Part of a small language model's weights: MLP 1344 ReLU, a variant of Adam for these matrices.
Each number is 128 + 24 x the weight over its row's rms, rounded and kept within 0 to 255. Layers, rows and columns count from 0. Numbers have three digits each. The size before them is the row's rms in percent of the matrix's.

# layer 6 MLP down (transposed), 1344x384, rms 0.0238, rows 721-754, columns 96-191
076:152127078094080122153136059134126186125154124121114130154149130119162126130100137143116125159147134088132153099161127116122105131144108104120104123144078180155145119156097122126118116126185090141138101124135151080099145139111140147094163070113131116137131107136143092128155129153142171107
014:070084116072143117156169125106127183118077106151119173129159147101143092112076124080143158093110071169110116179136187118107092154122142086122136135103133105134098159100131157148128111106141143148125098156145183104109075152068161119098135118135127139139144148135141112119126129147150131142
119:151095129097134116120113143148144151126086110123096091135105114129157121106113136116142099158115126133114092154123125120096124117129123158117132150132137166147081119139146127133170139103142113135110125102109130127130176130101138140074095139088120130131102149121127163124104094081141101113
108:109134093102167099141174112132075137122136100069152111088163113140121123106117102133129172134121082136132115109117109109128140122115130143178153083088152104098116143130103159124080129096114107118172129154105138138127112109058140125148160140117107101108171130157102166107131136116103138104
127:104110169136162103129121119117134098114110160088130111172114148114124152133117127118163151107144131099136169129132141142142139126146123157115110125111142144154099135139123096143104110113119144112104151163136155142075102090138158110135114124174100097153105098155144124173168107124102129175
139:128128141126109120140130124142129125121130097140106148096157199136155123109114099146136093164161121134129154110127134101141150140119114154104146094107166144120122157164090130146120142129134128119114123149119146155070143125172159152143134097079101159121113121150128119175106181095156129147
160:131120117159142119081072105143153148127099124097147144145087169153109112082164177161121167132100136160126112132140126110140098120132153131123121073089138150106102112151090139134116135111088124178141123154174141144159080113099141142099141084138105089129133148146115125122144172109121151134
024:092174129138116158145156161134174114149123141153136151105115125122121133105163145093103127120106134141122098113109124105109104134135112101129148114150167129087075118148149145136147161117150133109110157071092146137162127146098145152142111131139099115143169133107130119162145102153134087181
138:090161128129059087169139120173133130105137167116076152128112098120132114135146138143148101122087132117135147074161127137113126077164105114153119167093144120127124134100127156118150149137162097155141110133127136135157156151118131123111104145114144088133133136141097126204143135100137132157
021:115139170168169144113155141169127123142110133086116113160142084148131155130116148132119099088164146112148113106174109166143131137176154113092126126130145140157075136093135124131152145147135128167139133118181096116146142136106134113105143116089110114149095096109153116132103110171137133141
103:113126131163103180105139168125097147119101178095095093142183150154082157132183133131119102075118110118106154101094131172099154114153165122099117144102160164180106125175160129132138114114113125144133101132192133165092090120166094148103110121118146126145110116121107083130110122116059122119
140:111115111097122130137145175177113179105078107079123163089159160078142141156141152141155140124114108126106090085141113161150167144125114118135190104117141096116133160173160130117144125081127136134155135132104117153135079144132126161145135144122143126131104092137144128093168114149151112119
145:082156116111176159180131106139103127123165128096122143119116119185102081094099127125148130119112131122161126118115098166120144142150142155175121139106142123146153123112121109149127144142152112090158144163121103179165133197102116154121172160104109138146170156127142182105136152151141117123
155:149148126110121132143124132124116171128107150133158126164097164112180150088074111115152154162139116116127116094070100122140165112124126153139154160104114138128129151107088132156145159142083135118126099106110128141153157158157097151137116156126110159105144157113125105136114152168126103097
101:102151143091113112149127154132142105089123109114146109162106158122144114153104171141153139142107120099119133109102125139070143132197171124110123108143158129093100137116128126172123101154095142142099119117116144120136148162148139127105115110129126161113092126150131113138139130149108113124
098:146138124130124090076081132137124128081112119126120116106145090122113136126105109156163097180143141142140108109116154164118097121151118114112159170118110152133145132130123104144086130125154175115111123136160140111141160160150120145132130105153080134072122102125179069127140137161098056133
076:147150100133091116142170085144122123171146134099092131151143128102125164170111103116097101157128132114132144131156123175121105144115104108084125124147092149197088102122128137105119101116152116122140104099108148112114123160160163125119137094128136103156097083092194100120156115115121178136
090:147092087110104139138137113157110136080108154162105126120142110136093147112133126149144137145136152088105136154141118144201098108104124116097122150089145118128185140132174099102097097139166138129125094094145106141127130149091150126119122166160164101126131132147133098149107166152151131130
112:120091127115160128128166174147129148110070151155115156146131108153167124140111132133131159149118115125089122147169125143142131079106124142155143172138164143158165115119078153100151166107081137148090145109118146153129151146106112146119091092170159152092138131137080151122120132123130124087
118:100137114113142125096154120126141077118139147172129094128125136131105153110115147147151165096132135137126143113119121123125111125096149140152102146172118152164104135156159139085102078112116129180098131145148061167148138158133108085096121151123125120124156123129103123149109130135113055139
163:120117120085100138153126095127135184137133106110161156148136117167115067179122133151117034093123124130125086098100128158088163171147120133137108131117152105094147133179090133142123099200202150124143133096123158070128110130087096117113089117120131160174143129134088117142140177135128121109
141:152121130121108133150122163090136142108119140131132130140155142143133136117114098136111124118130100147113138114139139090127109103132111152138086095169137145111150136152130132129189101120110117117134145147112128117169169142152132118106098184140077192105145157102122119150113155142104137121
019:139115134122115125126112122123117116122120105126099140097155078137147117124133085106105123138089150126100154086156164091144146131128163103139140176126102142098099151103144168170109096105091114125106115142160127126113107156125150124121137107137128092137144111113111125093097137110080080128
024:111116121121140107164163093166113116104148132163131108162148088139132094110130126128090154188161170109145155136128146102167131142130135149092118105098111144144132127126119142124124089134181137142110154107186155090136154127149121127137098130135158162133109124125138107138136134134058099122
024:114105159139117118109191111127112134148128106126119100151121139142175175111101102128116171136136116095132106117126124102109118119157102134116120108107142109118125114149146149111111120137116154103109125103123130136143118137111162112097124134168086122163110107139136139130145107113133134115
119:062162128122119144120083172098120137187153171097133117105159159170124104125122102138137152103105111127140154168142132138135145140091124112140155152129080114145086110129140105133091170104087146147152135094177135127126113117109139114102129129117127158141112144137091120134123110118133104149
152:127118149132116090143157149105152145119097114148118103185171155106135176172110120129135088145162121159116117118112158091111149127141093145202072127134140153101123111118084117139158097160108092118116102142140126149149143117154120160154151122092135140116181130137159103092124150121116200107
110:114116129124117072121099136109099138120116104147106119096157130154129116138125098120150129137126162125117148109111132131154110129144149155119140121139172075104118126129147153138150139118141100100091111101086127113123138115157130101152118174139119164112158125147156087104118133195140109156
132:119130120137127175123137091137144126148090180124133176124105126139141154042115094134120120121177130112135121116106145147105149121156074118128161135142118142116145166125148148142180147121121155111116132083125116151136128179109121139107153101118124164111134133138152138121148143099120115112
115:137135158141092129104093148084127034106102140134121145099146141133138140100163182139101154128131135104124203145105108133118124180106120115161134165155123142130160137125107126114086158130086148114129168174146127140115163098160158137096124139093133134178148109147130155135141192150107153113
124:151114070130129099101138150107145111089102124101162111136127170171118139114148165139119142105136161184131088140099163136116172111121142109143101125134118132146135146089132093129127089131131140150115133146117093139108122174125161128126128128123112152146160110094154137108122104147143113172
018:162116144068161142124177092151148158092155173143114117163132098125139133167095131136124106144102147143110166095164133108146123082107140148116123148086080140110153130114148108120154157144156090143087098139167172133139167090117094118133092088143150138139148113129138164133099146101162114084
140:150148144166116114106114152131126188148136122121118148135152121099154140134127138129120152129164137116134136088130113100138094156137130120122091147126154107127093166127121109116097116111144165151110154120135095150138162084139123099129108100148104162114161118140137151161123093139131108097
133:134122164123105139130113131101155115168137101124118128163147077076184152139109121121164088155146123082118119139138132080067104157157119116126131138119112143115136137139106158120099142129142122094141123100120171096140110111125067091113163108151145127099141133172146147133131110135145139137
# layer 6 MLP up, 1344x384, rms 0.0266, rows 722-755, columns 96-191
019:145112072165099124132118118121125159143130137129127121122128139114130145146054115120146126114148105125145128126089139093134114087098131086148137176154071133151163140076145169125120114112108111147152116101161130174127185152119116145110118107122094142110115092115142102137060081115139130182
118:106119138153123104136128090135125103157126131117120135167130127149117132157112097130132133125141135146132146121142135142133152121153084109126138146125100185081142115107112118141116081127110124099148106144211092124115133163142145142114178144094121194087097107101098127110142121168136156120
121:198114145164120111162143122103139142126117140153137131128086145162114103139155137098093125130157131132125152160126154163130117139101125081120139104180085156119162106138113136129111113131117090129140081150173130144115162153116141123131106141135136166157116107156169129122077111124114156131
128:118124140146128089201151100099120093142137142129133177142088109123147120145134110129117144161118124138123141114141150142122115111155107139117123161138107098122149151117126192136117158126117147096116109150124212157112132128154114107172104130184128127122099116119125131134139115114121156175
124:123110115092147101143128081101127143116114071111162129131096163094113157167142104126148103129149118124121126150112140132114143134121138094132106163116122164117128117138119149133082135115185090192146141149145140160090198121078113143136095119096120150146127122099181093124108076099143130130
148:118089137130137092113127137119127119185121065126140146125115112119115176096138143134141114112161122123138102109128130167131115141139094119178131134125131144106131214127105130140126126136122092149126139122162159144131144129114093186100133137158104147108091129151084065080164126125130194172
027:134099133187118125129128119099132145173084106121127146140122153117105138159086119125169112122154097151130138141121161129060149110106079108173117152136136101106173152122142139143113153130139098119157082167175127177080137106125138111154132191117127118099126142151119121120085099150148166159
136:115126132147133102113114125051138184154113171109148172136159125104085099170152071134141093129126132156127119123118178125109121136114146134145111122135100158103154152154162149133121140165148130116116127160133077142123163114109126127116113166111112162125162082115132096099132119139146153131
025:113107108151125140134115114072142097119101114146145122120114147103165119153119113113127110119121094136111129132120146112123108096082121129114104141137138105151136139129174182152115140118135115154147116141162135154077168132113119154189135148134119154087122147107148092082122099135117167169
103:156072143089131132130136137140099123162147141134111170143082135112137110092122114124120152103143118134136156144165127098152148154134114104116100176156071155101191156125100140138110117134132100124191122124144145110143118109037136121186184213141136140103185147153131119123159138132144125138
144:181108129161114096129147137095133156148102097113127137087132164137142099118145134122155143132125131141115080097145136166096114141132118136164157119135099118144167150125150159115140145107159132129147105126111152164109132128141110122166113173093121144140132083104129155120129048135160153157
130:149095083131103131167129133118128111170118105153128160127116105162153098122131146128133058109198124150142136103132166157138155136124135118138160142111138122118149155131112134131118133124081125132177158127144129161158140137102095125154101125132119132138151177127133103127112120139112123131
137:114104068153125142148128153125118131103077129143161144128139114169095144124108106145101116161144127167135129140100118113114125132114113123134117161147098116149163153082166143148126117159073132156094146111197097155061147136125093148196086145105124152105129120096138131158083132131126171130
105:132088157119049120131141126130131089123137088159156131136102141125136128122106134123159121136101130142116127107131138093134138114138096079207145139137138153100152159137178147113118126099135117086123124120116100147124131114110147116097100176155115124099185132115098119140117125172116135146
096:144105118180107135125120135107118163122131105077164132144134143140090134103120114119165100151135124128143138110103150142106121146101100100137116166147083118148173124123124165132103122128115113116120125130158144161089148082115116126130127149116134154076101104135133082150146053103116130185
094:126115154199076133135126172107154149113120111179167089116067125129121129151114164129142105140129133133125095117090122141133139124142161089118132110154109121150121157118107128145129130100103139095122173144117120190105139127177131137105094131135122127092143151072095139128142114158140109122
094:131071144110111137132103123122113077099116129139136144113130147124157090131154123118106091178121123143118107139139156144140117098113088113131129111169120122079147138129132119150151108107164142117155088129173161135130163145140108078150125157097117163113123127143086118106124127160108214159
117:112129111139139121135159134131122211158089156149168123177105161117127123152120140126079102111120124116130130113129127124115140152095114138150150149110118198161139131058174120141114149143142091111087101133128130129104150139138127114095136137133137138096125125127151150091155090126210121137
122:153094140178073086118110113079136114146112107111189126128134144100088137173119160131144116136129130161132118089103134145127142146080156108147100109100126108171142151164146118120086139143147122130122119147136127145132142129136107150158093117162118096127139090113108071144113100173097143136
144:115108131128089096105096122128133105132120123137137125144135144126125114130130139110122161117144127130126147165113138129119103116125104119147104128116118152131155173097132114155109079143078128115141117159154114136083145129097164135143163137085129172112080132139089131154138128085137120130
141:102113137154106127160157113079111135177156157090108150102145131141161106145055075115136141128141108120121106137096169109103132108075094116130165130147109088107165157109160154142122147121072132124134102181133133143083128143117128122130181159085120124130133130117093112094143084126172132154
023:116139131124148118110136126076121133121065096103139154133094117139163124131151075099143110114140132149114138127109167144108142101138104111178137163158088112131196159103120151163141145142118126146108100127155137117086166129119121122135142128101119116104154132133155139123103120117132147123
026:155133086164108107128111126103116137117120143154157146094154166123130122130095107153140109109136118170126114118086154102102102128102100145122178150164116118142166177102142142121145143121136143158118102117155148169118157119098105126138118159096090121122123135118127125115103090132186151165
027:118110083192115132117157115095160126121087088150120120160090152092138139141106096143105115135159125156141110111134164125104129097138102101183121180119106164161138158089133148158144135136121147110128108128165113152122178102133148143165140178099120160108122120103133129090101096151154155165
121:135116115135142084154166141115129151143125116136153106103097136136181103133092096123092144110109120134134142149126129143084159122104136085136151114118126128129135102090141157129145127135151103165132120107127140151146174131099142165111141165132136135139153142118147080125131134136127122113
137:141128118172126072190132105117127120172087131115127106154144126122095122117123097122159095130105120154145120121106111098063134101138137154153133159104096153147164093083130165138102141151074138154095112160190085132135146117123099139141170160082133164126095131129139124128097130115120155133
112:101101125115084101152116126095129087138113174110125148168097175111135069137120122127134151098151118139126143154147103097137129148132076125169122149124121150104159155108097131147114118122120135130132137111154110143143135114083158132184136178116113128125151184131101112139115108125135137157
124:142104112139124124127129160103120118122153150139123126138091151098100152141141108129103141104148111161138127105166153112128124118108141152155122128115077161095134191088126120136146154170079092144126117133154112119112136110121113148115132118087124172055122095120117120093094140135138117157
114:097133124113115123179144113142120102129119102110154134152116098132129156171158115124093143113191121123121144148144148091085161073131138144119106126152108175106149173110094143160120149147079083108125124112153111145127146138116108148122156098037114143102114143082151165136148111087116194159
120:161119074149107091160124057110154119184123102109184104151101131127173133104127100116099113126147121133135122125119143093106149147109108104125141130149120152135122121075123199131117111141126138150116108127126112149156173119135142134101109105123134145110078144137132129128149116104109131139
021:126098149160117150153142115087148130158090092140130120145130175097109109167097075105131098156115104158126117141102172116074156097095100103152162145137102127113158135121110125142164087138115118144104109133149137126080167130155146145171134131101121157107173109093112103116105087117152164152
137:105086119113100082128113146111120123135119102141123101126112187136094096099149139126146155151122122148112156116131127135135138143126108130149140182077128169133141130122114125133132125140160121155140096119154147133109179119101129141109161145133127123114115144125149151137110114165143154126
126:118063097159144146127110121134134130189125135126114155155119160142103128134141079130122106107154122151140129132137144115117112107137119141176127138110117126122149153132099131142172097166113125147130150099157124123101123126105085146152172109102131149100079101111128139124128146057133127130
133:167128102129126136122126140134114132173110092133153138102153141142124098121116148119130106143103129144124154164145151158136109132102084124130145129128116130068164145152157120131132104148109084138150130170137104134159173146118138110103198204110130136125096150151103132144126106110137141149